From a checkpoint of a small transformer trained on Wikipedia.
Architecture: RMSNorm before each block, capped logits.
Each number is 50 + 12 x the weight over its row's rms, rounded and kept within 0 to 99. Layers, rows and columns count from 0. The size before them is the row's rms in percent of the matrix's.

# up: layer 2 MLP up, 256x64, rms 0.34, rows 90-106, columns 0-63
# down: layer 2 MLP down (transposed), 256x64, rms 0.295, rows 90-105, columns 0-63
# gate: layer 2 MLP gate, 256x64, rms 0.362, rows 91-106, columns 0-63
up90 096:69 67 45 53 34 46 27 42 48 29 72 61 64 44 54 52 54 55 42 67 39 32 31 54 62 69 57 36 45 65 65 37 38 55 39 71 47 55 33 56 40 56 51 46 32 72 60 44 59 45 49 57 47 64 55 65 43 65 51 57 42 29 42 45
down90 092:41 57 72 58 52 31 64 53 67 38 65 48 51 67 59 38 50 51 42 48 66 40 36 38 54 57 62 44 37 52 51 33 38 39 64 57 42 63 52 36 74 49 76 52 58 68 59 45 58 63 42 50 41 65 35 74 54 70 60 54 73 59 43 42
gate91 088:58 57 60 52 37 51 51 32 53 63 35 62 27 41 63 61 45 45 45 58 36 50 57 46 41 48 48 56 39 43 47 35 48 42 52 33 53 69 56 67 43 37 35 34 43 38 52 85 44 60 45 71 48 71 61 48 53 41 63 38 38 42 78 32
up91 089:34 48 35 54 64 46 41 60 39 50 59 33 49 40 52 49 39 73 63 43 58 47 73 42 57 44 67 56 45 75 57 58 30 62 72 39 64 55 53 56 50 38 48 42 55 23 48 62 42 62 69 38 35 49 35 53 57 51 56 48 58 52 37 20
down91 075:55 46 49 61 68 59 51 66 40 45 61 50 41 41 75 50 51 55 34 59 53 69 30 20 47 39 65 39 41 54 44 45 43 44 58 68 61 56 53 51 52 37 54 45 63 67 31 78 56 60 62 52 31 35 38 46 61 46 70 63 70 51 45 42
gate92 140:79 42 36 42 34 55 72 32 42 39 55 45 52 57 53 54 61 57 36 62 47 47 42 65 56 44 67 43 67 56 45 21 43 54 27 43 47 57 50 41 48 40 36 57 37 45 68 48 65 60 48 45 74 76 43 53 51 33 68 49 57 37 56 46
up92 137:40 72 62 56 78 32 43 55 62 51 55 63 45 45 39 48 40 49 46 55 37 56 52 68 43 46 37 48 37 43 36 68 64 46 85 44 54 58 55 55 42 50 57 40 55 46 32 46 32 47 60 63 20 32 61 59 52 49 51 64 60 70 44 41
down92 123:53 40 57 38 45 83 60 36 55 66 27 38 39 43 38 59 59 54 66 28 65 53 41 55 61 45 47 48 49 49 26 47 63 57 43 48 51 25 54 77 51 55 59 73 64 39 53 44 62 60 39 49 35 52 59 39 51 61 53 41 36 33 45 50
gate93 085:53 48 55 44 51 63 49 40 41 50 88 40 40 33 43 42 50 44 61 38 42 60 21 75 47 53 56 58 69 30 56 61 54 53 47 50 53 48 43 30 59 65 56 42 67 66 36 55 59 40 59 28 55 55 55 41 58 51 29 55 58 39 68 59
up93 082:59 66 67 57 52 64 34 44 46 44 73 48 45 26 34 47 55 47 54 39 37 57 18 71 41 56 67 56 71 22 54 55 52 53 60 59 55 54 54 39 44 62 56 42 57 61 50 50 56 48 47 38 50 76 56 48 49 61 28 48 45 45 74 59
down93 098:28 60 40 56 53 37 72 47 68 62 43 40 48 43 58 61 70 38 39 42 56 66 48 28 32 53 36 36 45 68 59 34 88 33 58 57 65 41 46 59 47 45 59 38 33 59 48 45 65 45 66 43 44 43 59 40 41 51 52 58 55 49 42 41
gate94 104:44 52 61 62 57 43 72 53 54 61 55 40 59 65 37 55 45 60 61 36 26 42 44 47 58 51 56 40 39 53 29 40 53 82 70 40 39 60 46 35 62 59 40 74 46 56 58 41 48 44 50 50 61 54 49 66 71 64 53 50 71 30 38 71
up94 094:64 42 77 52 58 39 58 53 51 61 50 44 52 61 35 59 46 47 61 42 30 41 54 50 71 33 46 39 36 47 15 26 43 82 49 50 43 60 44 44 51 49 60 69 38 42 49 52 53 63 58 40 56 39 41 65 52 53 57 45 77 48 34 57
down94 100:39 64 60 53 67 21 32 37 62 58 50 71 69 32 69 44 47 56 55 48 45 44 67 38 44 62 45 37 67 76 58 32 46 41 60 42 63 31 55 55 60 56 52 49 51 56 37 71 47 76 56 57 52 50 54 44 61 46 68 57 55 62 48 45
gate95 082:36 31 46 56 74 45 48 65 40 64 61 59 52 49 43 69 51 62 51 26 41 34 48 39 66 49 50 32 46 35 38 52 42 34 33 33 51 52 42 47 75 57 42 54 56 28 51 36 41 64 58 55 37 60 24 58 59 45 49 21 51 49 51 45
up95 080:66 48 49 73 65 53 45 41 61 55 62 64 37 80 57 70 37 47 47 48 38 35 57 42 50 55 48 58 36 47 36 29 59 57 22 53 38 68 51 54 81 59 46 66 53 41 60 51 41 44 67 57 41 42 52 51 55 59 24 50 63 53 50 54
down95 084:55 48 43 41 51 39 87 45 60 45 39 55 46 64 41 49 65 53 63 59 32 45 76 57 50 40 54 39 32 62 50 52 60 34 46 59 33 52 40 41 38 43 56 50 53 44 41 57 67 56 64 76 67 63 59 47 31 40 69 47 46 62 25 53
gate96 054:50 52 72 32 57 51 40 50 44 77 50 51 46 40 47 69 59 45 58 52 14 45 52 63 61 26 18 45 72 41 54 43 60 35 45 57 62 47 45 65 61 35 57 28 37 50 46 46 49 56 38 53 58 55 50 39 45 45 53 37 66 42 43 40
up96 050:38 34 69 55 44 59 55 49 45 72 36 45 56 61 37 46 44 60 62 61 26 63 72 53 71 55 44 51 57 30 39 51 60 77 49 63 62 44 60 62 69 46 70 32 60 54 56 58 36 53 39 31 69 41 43 36 36 47 47 46 39 39 52 45
down96 053:72 41 57 57 58 49 55 48 45 59 22 56 35 34 55 37 45 51 62 55 42 49 68 57 63 44 50 54 53 57 37 62 61 47 41 46 49 37 56 48 65 46 77 41 61 41 45 42 51 54 39 38 61 45 25 52 30 39 43 56 51 41 37 94
gate97 095:49 62 58 44 61 50 60 53 59 44 61 36 61 30 67 33 41 67 67 66 64 44 53 59 61 71 29 68 57 64 49 46 52 23 53 76 69 43 54 29 44 66 58 68 53 53 48 55 49 52 41 44 33 58 45 52 32 48 38 34 39 48 46 54
up97 090:51 51 53 52 32 64 41 37 74 58 42 44 44 55 50 70 46 38 29 45 44 51 51 54 42 43 68 64 56 32 39 65 44 65 48 22 37 39 51 71 43 47 40 56 53 26 57 56 47 66 44 55 51 66 74 72 45 52 57 69 38 68 54 43
down97 095:51 27 41 66 58 53 39 29 58 47 62 49 57 40 51 75 56 57 49 63 43 62 63 57 37 43 52 58 70 47 35 59 43 71 48 57 46 54 21 45 55 26 46 41 58 66 50 51 40 47 47 70 33 40 50 47 73 34 71 63 51 53 66 46
gate98 121:47 56 63 61 59 45 56 27 64 43 59 47 23 59 49 81 55 50 47 41 52 23 37 52 37 64 55 59 56 57 38 31 61 37 49 60 45 53 45 52 28 63 52 27 52 62 49 63 62 62 62 63 42 67 49 55 66 47 47 36 54 56 71 43
up98 131:48 52 46 60 51 57 54 39 60 60 51 39 20 46 58 74 28 57 76 62 50 26 59 49 25 44 46 64 50 56 22 52 42 57 50 43 43 50 41 64 64 35 51 33 47 49 60 47 56 47 52 63 56 49 52 50 46 34 45 48 37 69 71 72
down98 122:53 56 49 40 71 42 58 49 44 48 31 51 63 48 32 45 37 33 52 71 46 57 52 49 64 27 51 55 47 51 48 69 47 28 53 65 47 37 37 53 55 57 53 56 67 17 36 40 35 51 52 52 19 52 54 37 51 49 68 55 33 53 61 71
gate99 138:58 61 53 42 47 52 52 59 42 63 22 44 54 42 58 55 53 43 53 55 45 31 87 50 43 53 41 46 49 48 24 69 16 50 53 35 43 48 36 40 63 42 48 45 54 60 64 57 36 64 44 50 59 26 34 45 37 45 65 38 54 50 40 62
up99 140:47 53 56 62 60 52 73 47 60 52 66 53 40 61 32 59 53 47 39 56 58 40 35 46 54 46 33 42 54 50 56 34 74 51 32 68 68 57 52 62 36 66 63 48 40 57 65 50 62 42 57 55 30 80 70 53 51 55 50 53 32 29 70 38
down99 142:55 46 61 58 50 21 24 52 65 47 51 58 55 48 54 63 27 66 65 56 41 49 52 64 48 36 65 52 40 45 63 50 41 43 47 53 37 75 45 39 49 55 45 36 65 35 32 48 30 73 34 46 48 45 24 51 31 55 59 52 47 57 37 61
gate100 082:40 48 43 53 56 38 40 42 51 64 21 21 49 56 43 51 36 48 50 57 58 36 79 37 62 76 67 56 49 63 45 50 49 51 47 55 49 54 56 74 69 47 53 55 61 39 38 50 35 40 55 40 53 40 68 37 52 64 32 64 40 45 66 63
up100 077:41 28 67 49 50 64 71 41 42 33 32 42 58 57 45 70 33 51 34 52 53 61 53 56 54 48 66 51 36 24 41 38 44 42 54 30 34 31 42 60 32 32 62 65 46 35 58 38 43 44 37 42 36 32 36 51 38 49 40 44 48 58 40 59
down100 077:40 43 46 26 53 48 72 72 41 45 58 65 58 50 53 58 28 51 37 45 53 60 64 31 41 59 51 51 56 65 71 27 75 63 47 51 32 25 59 60 39 64 44 48 35 42 45 38 57 40 65 59 52 55 54 30 50 41 62 45 44 38 36 56
gate101 115:33 79 60 45 55 36 51 63 38 56 46 43 55 60 49 39 33 59 54 43 46 39 43 42 47 54 28 49 43 52 63 53 69 64 59 56 67 47 46 51 54 35 35 56 53 71 33 84 49 46 74 55 48 27 52 37 61 50 41 51 57 46 73 33
up101 103:50 46 43 67 38 18 67 55 53 65 36 53 62 69 40 56 47 68 65 68 21 46 47 50 70 45 52 53 39 37 34 52 49 35 42 35 34 58 41 55 64 57 66 42 56 62 62 59 35 58 47 56 43 47 46 45 48 64 59 37 44 54 32 70
down101 098:37 52 81 62 53 50 57 51 51 61 36 46 49 57 54 56 32 73 55 60 18 60 54 46 60 65 49 42 58 28 30 40 47 36 45 42 28 76 43 57 71 62 50 43 67 45 64 49 51 55 53 40 37 47 53 41 38 59 53 35 61 35 52 45
gate102 065:49 40 56 57 65 64 58 64 51 48 70 49 63 47 52 35 32 70 52 49 60 63 65 30 65 37 71 46 64 59 60 51 70 44 42 57 47 53 44 63 62 31 22 42 45 46 48 57 29 45 54 70 35 42 59 27 43 42 74 45 56 49 50 45
up102 064:56 44 69 75 44 48 55 53 68 45 68 70 52 42 46 38 54 49 63 37 57 54 56 38 58 39 33 51 83 57 38 59 63 34 57 72 38 50 50 56 66 57 35 47 43 65 50 39 48 37 40 60 54 34 63 16 43 57 60 57 45 57 46 52
down102 079:64 79 50 41 50 38 30 59 47 54 29 63 60 61 53 59 68 41 50 42 63 27 61 55 56 56 54 40 51 33 31 41 47 46 32 44 51 27 39 58 41 56 72 64 41 54 38 49 46 64 44 45 73 48 37 63 45 53 47 42 45 67 36 70
gate103 088:49 38 57 26 48 40 57 32 57 55 55 57 46 51 75 65 54 61 39 42 44 53 52 49 37 31 31 59 46 59 52 43 42 46 46 37 52 33 75 33 68 58 40 64 46 43 31 67 46 64 56 45 47 67 59 44 63 52 81 58 70 61 62 46
up103 074:49 57 29 38 62 76 43 51 62 33 49 53 69 50 49 55 40 34 51 67 70 65 63 32 65 61 41 65 67 48 46 55 53 36 45 63 39 48 30 54 44 47 49 51 51 70 41 34 42 44 33 71 62 51 58 54 70 42 46 65 44 67 59 64
down103 091:55 58 22 68 49 46 36 44 58 61 29 64 68 35 22 46 58 51 49 73 52 65 56 49 55 50 43 67 29 78 56 60 58 50 43 46 50 58 58 65 55 55 62 56 56 45 38 33 36 55 25 38 49 44 27 48 51 38 48 49 58 52 41 50
gate104 093:56 68 57 45 48 44 58 42 35 43 39 53 68 66 47 33 46 57 61 47 35 62 34 51 46 77 48 52 60 56 32 45 79 45 41 55 59 61 54 28 52 44 67 64 58 44 62 63 58 50 35 76 34 60 44 76 55 42 47 60 37 55 64 40
up104 104:56 46 41 46 46 40 59 37 71 62 54 48 57 42 68 29 46 71 56 53 30 59 39 60 44 69 74 64 60 49 38 73 45 40 43 50 58 56 47 48 64 48 52 49 75 44 73 52 45 54 43 45 28 64 56 55 40 54 52 55 36 53 84 48
down104 108:41 53 55 70 53 57 68 26 72 56 65 42 39 47 65 65 39 53 50 57 35 46 62 59 66 80 43 60 68 43 54 42 36 51 69 60 60 62 45 66 40 52 41 51 58 47 63 76 42 50 53 49 46 70 70 38 46 50 43 48 45 29 47 55
gate105 119:56 61 72 58 46 52 26 68 59 44 63 28 61 64 40 45 35 60 53 70 61 38 45 36 46 35 84 52 54 39 63 38 54 47 48 65 32 66 51 39 47 52 38 53 49 41 44 65 51 38 43 67 52 50 63 46 58 44 45 51 52 63 44 21
up105 112:59 55 75 58 68 57 47 61 51 72 66 40 47 49 53 37 37 61 47 60 44 49 54 48 53 18 50 54 46 51 41 26 38 43 42 46 19 60 61 49 58 44 39 42 44 46 34 62 52 55 62 44 60 26 66 40 36 49 58 52 67 66 46 29
down105 128:58 50 51 42 58 43 62 53 39 47 57 76 49 55 49 62 75 38 73 43 36 58 34 51 47 55 46 45 30 47 23 45 45 50 31 51 63 52 31 43 49 42 61 41 75 67 37 36 67 65 67 43 33 48 43 58 36 40 59 56 58 37 59 64
gate106 077:35 48 48 75 51 11 24 58 63 57 56 32 37 49 52 53 41 36 54 32 60 44 49 36 50 31 42 34 53 44 22 54 32 42 53 58 42 37 38 47 46 52 45 52 57 40 55 35 70 61 64 42 57 50 51 55 53 59 54 45 51 67 47 65
up106 073:57 63 59 58 26 41 35 46 58 48 64 48 25 32 66 59 57 37 52 56 49 65 35 43 33 42 55 39 47 36 36 55 61 41 52 41 46 28 44 37 38 59 64 47 39 48 50 72 68 48 38 39 48 70 81 57 41 48 40 45 55 67 63 51